Part of a small language model's weights.
Size: width 1024, 16 heads of 64, MLP 2752 SwiGLU, vocabulary 32000.
Architecture: RMSNorm after each block, no biases in attention or MLP, untied embeddings, normalized queries and keys.
Each number is 500 + 40 x the weight over its row's rms, rounded and kept within 0 to 999. Layers, rows and columns count from 0. Numbers have three digits each. The size before them is the row's rms in percent of the matrix's.

# layer 4 MLP up, 2752x1024, rms 0.0222, rows 261-294, columns 0-63
100:431451489482499475527511491408545469520513514475617494543485561517482531422484541485474522480501497442487498455526507475537530507499479480502466542476484481429503564531508495538483493499500603
103:507434518422444536477519517450463507523453526524474519434548482515503470555502500531513488554454515466478392486501493519494463534483502552446501416493512507425467533499436509475435485559489435
097:521493574479510515536509486451545431516533481457421501458493506529495526451472504491383460505506536522475545489529493498454530522506413546541490426508503481493564456473420480562521499545482525
100:465510470462569483483507468535512545409483585517473506467507474489508500501543471497507462507515573508525455518590487466506438525494501454508517542493533536471447468515472466463496521509502475
098:468526506554563485454498481579524462506464562538548528479488511500519484470460559561526532498520516517544521526538544566517479551510489504440476574529603535577475419509543537505521437526559483
096:589436559519535507537504514519543449462538493428500560524508417541551443474521530489485498462504503497481514522560466486515440449538453516509522483496501475483557572511496532520586477503536506
098:509507480487554517449488497437497625494522561491514536462450562456565520522444460521569493501495548455450496486462504565436570484501508531492513511525495473465523523495596459488448402593525505
108:500593444546495452533516536536470542577510480492506443490520550527521357443484453538526455546510551534520510527515448476459471458524451499512597500517495465541478480507573443470474566464442527
108:475555438474521481438510483494494515493470473449460484464514448519463544423516451490547521484530473489572527469527480469511442529445390501405470467470517460482473589452539508516494449508578494
097:519517463478498494527480523616634441554618416480501509475506524473528455491533473513440434472477541478442556503571486484569503513518484475474505454523443501483554445489560536481437441514490497
100:526464532513494504489496464510496484561532534603542463498434518557578528534492503613514544522448550490404600494427485507551516578542476497487515519513526398498461478492456388451461496468529424
103:500576455504515551462504494596470476517561507484454447487524518497542534524468490532490519438487525495476532588491504518480505541456537546522476484486475483452527528497430445531482484494473552
102:539476436498473448503528445490501405531493506514596453597432471506509497498504482454490534453531543494547585461507442416517509529550467489531500559532418503566519476462549556500470470454498491
098:434458473479455507563539541512508535476436468490505447456482491452550552573535499482569538518549477421486551501491469490518532547509495609483479475480462481462525468544485574519414571482450549
108:483513506480517498482464506519544485539457539501569458453518502481519443608486528521531535466439412438529457519536488477533505518531491561433420490521507527584455527493460437498397467500467495
099:529501466577553523473476494508508552451511543521523474414428450499591519464580419549472428437480501441412463534413512479485548503437468400493466474592529499556525557514500525472512477510505521
100:490500493493556529541489532476524447475488494510472491492470439481462519501477434463573413455543511495466590488476497488443431439512536469587521496541597502534491473522436462489523503484475405
099:465510433498501492509532489546418507492505457504502466512551497556508399460418500477491482443513502515525499549460447477488545453537458517506556538399434430528459483458575521500472506454470473
100:513522503533516409477416434460466545504539479510497485510475525518522476508488468510486501514493439508569524464501469534572465523536529509514491516506516438471557546496464420495507449461442452
095:474473577520561544502493468510499500499545462561505534511515476513480522547499524567498549527539476533570540468588468528536522548457490527574510563467515515498484543601519498480542464491477371
097:518499508486440480461500504453451490553508510528389526492414458546440561506462499460528577543530453552439460523466484557469499461484492552513471475604567512551513476576393505503539526449475396
105:484586523549458477520528529546474474487516540464523452582518517510469548492487493524520476542554491508574496492614470492559487491488509456496493519531534545570453520472478485429456497459514546
099:457591470543501516462473519410477494471480465505434520500535497524501517513416510543459499483536474438498406520442510515482577546518510567503495506438512462503477509504510550461552515513544466
098:553516491497483454508477576488492505422497516524473431448486484528498534438477511523492551533561432562436541485448547569422530536491486516499525491456506493498492521479513494583523500473496518
098:513506460493584528516573483552547472425471517477489424504496574502541472519491521533499529374454534499495449566472475475555496462511491513523495455434385533483548485499529538490442517457445578
102:487488487487480503436504482433481457521518486491473487472496535520522516522455592546495530524475486474435476512475459490464501556532389471479501485455456541506470522522501583525389543544568535
102:478516558561551478496438491520461425516442461512525460499545524558501528509509536514446555448516451516539517468478455564509427549528487450539559469481546442450445450468509537525478559416410455
096:508562511436437429478484500499421507462511542490513480531472493527542515444501499518405530453540459474517517591504471493562588506473498563447535546480475493522516452491513508511547452549523504
099:475488474462537566492425511531561482459427519556498468578523519519499539494532518518444455543478463514524492517500550497495531589516475593566468503469479531462603456519534529531515485479476536
096:559493510559525525503514437460487472488523494459491495519491496503493517509464498512518604480476534470542525479501542502499559512504473507566473449488397518420488480456482500512512464514576418
103:489502521480517510531453537478516535483486574553440529496530442503590591490507453500497484544517433477542503515583565487529495511524479474509469511505530453499569549544449501488448483556451471
099:458554525583478540434508456460484494478462396455453500475508572549490555453483553559538516470524548548525489568398507486468484497492472513474458516520501520474529511428524542458501459501507495
099:540554537436500525570435521557517556519515444474399539482524475607465550463536441529469596422446510529430512488500497490533456448407484512547525420503516474451443492541465455561589528506473523
096:555391544495551485513485451447563605514568458541493509507490441503549466547513500527439518542473467495574536478432521514486493459511487439508449496432505454485535457528457482475469459524553427
# layer 4 MLP down (transposed), 2752x1024, rms 0.0193, rows 261-293, columns 0-63
103:476408482490458554486481473492540485481517502528496491494539580494534530433503496528500530508509443507430467516510535434510510548528518499444465517485456487490410515493548520537512407530446508
102:547473439505506526420587504496472457489461462474535475498455499515479518425477502468506528515603529488516503442521399509487504480458439451523550553533437447538422469491459471452561503519522493
099:540511453494510499510457452536478524625512532480508538494554524445504427429444492503514479487468490438504483427515476460466553468545474518456506534524500522451512473578526495496507486418532554
101:510467524501446485452490464539436529501507504486477543491478555473474487505503502440456474480487528485500559497513523476458515478476432522545446494496465498456481499458486515527509453524484461
100:512482500493425423565568490515490586510541534512527573511489574520548476513474503506501538459485537479509482483468510511498475520514499495532543471566469564518511513450577461519472577537570492
089:521548498525476473492540501511495530522422495523479522551498558468554575483575472528456575527504509587433459449584505514567491552492517443436416485485495501507494557582482539429447481588471474
099:469460453516503531569486492466478530395484506472504497495554455574508550475484493437497537444513453505432557453524474436513436506543463508483530540527457536481518481552421478520464547569508514
102:533537575515512582509542435546520533543512506425468480509475558506451507527538506558451493500517547522538619491464574520508496479472518574511495526493439541557473471466495516509492534564518526
108:522474421498474533529512461471403543517504500444437487512489518526444481518479432491596540545509470544506541516534472495603502470455525504454518484557494455502518491482564576542463461492462515
096:499402447473538470483533607443517557476448570480533490539487506512493511438492513515442411599503553525489531495523547524538517548526507562511494535508492493516545438478522538469528520511442543
102:516493578508495499512572554532458550510444567505528453518491577482531567553521517526519442526514514588490516550415465525522464431497487450507492480519556556425557550539489501506530543544555524
101:469447491501518523489492495560462480510490481500507486511495426543457516443487470484513497507518534492539518478404448471551491470457522480524519495412415431462447463515560463556466446526504481
094:520418449472496491487547497522517498503562463495468475530531508534480496523541465440463487474510517534523452517519501534490469435475498517553549435449445527502555440546416492573528502471503566
097:506453520481459497525542514519482497438441502536504547480480542541486506522504506463503508486486561513511519508544594513452494580460530484458474520488503469405539494509440533479471492565471485
109:494480508463482501465539496469472476472517501492530520478518504417443496541470586449405537557522415521490433439468556504565532606512492506575547473492472543597435504577524510501515536419558461
100:432483479462418555419483512508503474446557564556521440476536557556427580501528499497444490434501465479507568546460466494529444527482492518472479484561554438514510507511500451416468543554548504
101:466492498513382551496511539488499468494475441489500501497499519574498537496568555557469481532480470465533471553529500532560453450431493488512515534490526505514566468527547513481479484524457434
101:469481626514546486521472533566567553527565486590433523511472462497488501551520449478501493549483546479531533543477471522526459536483472519555557506489413466520518453558538456475420443601424543
101:454477456552594520548450538510506463467532532503473489434428631473527507472487508531462499450494537473468523472505546524510488473481481480531516542511558452475531504507473474455534504483483423
093:443440484481459544535480541482461506452497576507449482534456490474475483468527553457494469424425536469447529547513500565524518456459548427477443507532398513506530437495493437478501500529546527
099:528502475567467461464498477503435494513495510504451512553452488503468534485500552486471453569483406456574488550529498490528514470521527499486556493450459536488488541454444475423583542534413536
103:482517500506450543502505431472575579572549577482515552525492497508501562547501436487462546476523490486525454520493498434535489426443498525542432427443519491539451490450463544484493501517432508
102:477488485476525500493454458552497484551451515495590504561473471528459455535563476493572475552502485514549513449482454486528501473498454473431492486430485475559576476513503507481450546508498505
098:473512484472512502550607560563484469528576466455591468467503472560509474521504484513502531491558438462479457491518539468560506499507436505547508504519445551564445457464484541469415445456458512
101:476440555503452567459502417511538490482487516489450465493426506492529609477520475432480548535505445502500565503550417498571494499531463471500455582380490396494491456431572483471494490473496448
104:462528544599432510478513459524512457453551536618583575496489503436532539482513472515467505413469555565511448518580571449540543498520479493491444494512453524432467508410489567556500475536527461
106:495461441440473531460443464448444485507536569543538520503447623483520537532477463463534475516553500452485389456544542515471551466437461606542445473458468488461487457397456441495493538517538540
095:563538497510528487527512597489501437438530520435515491484497529461562487521479537487492425527478461548465536559508529405459499570498464467571505502512537522525433539582516524565455527456457538
101:530499530563522420588488496520536478538519475518467532501565487533490519513448451594537465508479581505435545488528468537439466472479468455535482466596466522412475502477479478480458519390513509
097:531453477477491456518465529478475511476487530509495518412423474461584478530492515490463498493504513444501487526518476505482520482463536528507430446462543458543474503436522489546501514511441535
103:521612476496515551500482484507482529522468392523480519485531528494531501526533496489444539463494534425503528494460534504488538557464557545501486561457460562506466567418481510458508515475566479
100:485452440503470482562540499461512479470506563497498535536421551507473540503475498575555552585483484440519527479503502591476492481546500469592492574418463543523467464524413525540537522464477505
099:488481576537514555465582494538549499578562530461423504531510491494557507409473494488469457472619569480503557468553481452433416528512540498486485439440479510490517475487491461514472524527547496
# layer 4 MLP gate, 2752x1024, rms 0.0216, rows 262-294, columns 0-63
101:500449485489516499457490465529480494488488520492378455479565479438511457583490484434539479493497503507530505448510497458515442458537448506486574501503569443499467509503512493522542513533545485
099:435536485456519548445528473482526493543529528479450495475453465475454448495409450486449503499472482497547523505585476504519458550438376480516485488540590468478569525501548504558378503461452464
104:531539418457504473496445456434500530550445436490493503486482466512533400484478514517487546542510500496405512444440475420463529535521515466489462499565501534507430538503469514569455501503514545
101:443489527517493508460533446474521527528544446490428558498466587519540381447514467450516520431413500486417524464571499527514443536544547491497387420509550532540523532489512477523530550444481544
098:546597463571528452504421483476451525470523467492497534490497538468493476429479476431403535461527476459537497429438474462559459569511410496470470480519555459428519588580504534536527487531500459
102:524527503517493456516460498473553462550460508514460535523520497499490509485542487489425434477536498510525597477464480399463425496488482473495461465421412545453546541497479437510494556510495536
102:557492413547518491560488533542441525506560517489517485451455471557530437473463491485503454484495508547518525468501487483515496544503445432501568531497539454497541494526542536465522510524491467
104:500469453546453441537528485512477517573541502469478404474534458447518441454512461477528530517488483497513627526510503523455529543500466533487512401513512478531564534449538493506466533442513486
098:507554524552383536492511455524433499523521439513553513454510556511469404562442485539470517478436513529488549486490456485501474466501517490509499534488520513460512522521499523521443504437495497
101:469525405556522508532498428493498466456442441434474542517573539530509461489476504510544450530452461524484497463479524461539481439547444568552498491514550460579510565492556563554509518474500481
100:487463543508524450502453473611460569501526488501464507449487490477517488417449506437526576441492445426578515539454495447523533566526488558469525505557565522453459577450498544576530484515449478
098:439625476535443565522485524577481502480453527483475518495536579459477476479518564488475506554469464487531546527519489499441494491485551513485407501499592539453502570504508468535499504561554518
098:470462512543493579459573507467498579491504527560558509536528459493510459497539505469526490504460468533545451520513538535516514530483482477479558484547560555469576576563467471498434568514543475
106:469488528557452506486442546441519581560522474526541487538494510460506491557480451491473587588503463504505572513496531529580504545523480536473459527535541440520428495538514530500472496451537498
099:521512432501471564527441492501482525557464504473452454497451458512499440474496497558465503493418473477571528505478473496570495513482429531484570452480484522510406524454525522539469510580454492
099:485446459464464508566516475457537501423580539496555476464467475507555485541492417476485531492463495501455494522469500550596499521505506521510496493562465528508470557456440457457486461560464468
101:525515489506478393521477599561534496497566471427537428431458502484532505459534420467501488543445575507466542567492529526470523492558536468538511426522486487382459505432544508407471491530496509
101:558553526540485456422398497491527535571421473462574464518471513448543494448497479475507530504535523443560488481494526510526497531499479502496541515511573460460582572504476528505503489485476571
095:464482444473464543526487629530535497517513473504540389502525517432553497457558486484498451483606496508496501463472436492478542546446539413519468485499480465495492527443461429498493515477474548
098:417466519481523473537500539466505568537504459429441480482502562454463500457533504497501470491470564525479529460537579496485496526503460408487520421503575503532486496466475539503510460497442523
103:485528429482516447483485522542553524563493513519475561565459510534508418512551493445551487498467549430526507461483532537480501511509476528457378476557527523477514540443472496552544493610485509
101:450522490459455488500557544577557535467533565519486492396544450487525511532469460479527517539499448476513533555547520481522489498469478492521525487536553483526557526464519527547447500470510479
098:522550496514563521506574473531470499563554471517511528497572429455468459547474503471494563497512504499507519512541476467438484469523535466536530508502527424442543547492520502480485589495482528
098:470507573535514447466468466516480569500477523513483474523558447440518548481480509518549524508442514517429467498514530434517483554426439468484532473491444481575530443466496525524486565491456525
101:567498536498473479495445491520459535535472512518459479463526476462500457492441436511580572525489489488446507483467459485460445477509398495499503515542453497524528557528562448472531554552477560
102:569450450527513515433524533544448489546574540575543476381556522505538525475489511490532507579543482483459465452466507474442436478495508499471505454538509540502471477504499446466464520579481520
098:498499485501466528501448474560488533429496566444394548548527543539508533477468489518452493487508500468458494504477531451466443459439452592492535437511480475498500543424500466522551524501502513
099:512531546556443499516463460542491512468476561490520563465479534483539457501498544455469532514471566467468516519510575521493482495558455509444495468465416428504473578441527585590554498548464492
098:467461568513464508461460491582501484524487504546460571505502487564453521534503440499456462506500480486449452487469518478475549516615528425474462459475570505501481399408580455523495415526567549
102:518455493485532500450447486556534537502518445418557492474549510511468449508512523457416551446553517441536535389468509534483541576471492549419483504533545552471534503560462562495490449528575448
101:497487514503515464475523471493447535545550497517455450465527493429506463536459515526462497475481464552459508542512507495506484513531447510518535562489511487442498526476438481548481469587484528
096:428478505530522486435461486433467570408496521507479478535479513508552417523462548409525464560447419476562538497502496489540486552539540512514438528542537529474495416477500618517542466526551550
096:516481525428460444461541485478475478454491568472453509494500480554487446473459532485555548514493545500447495502525571495468448490468436506470542480527487558536459406470482461489544502522515535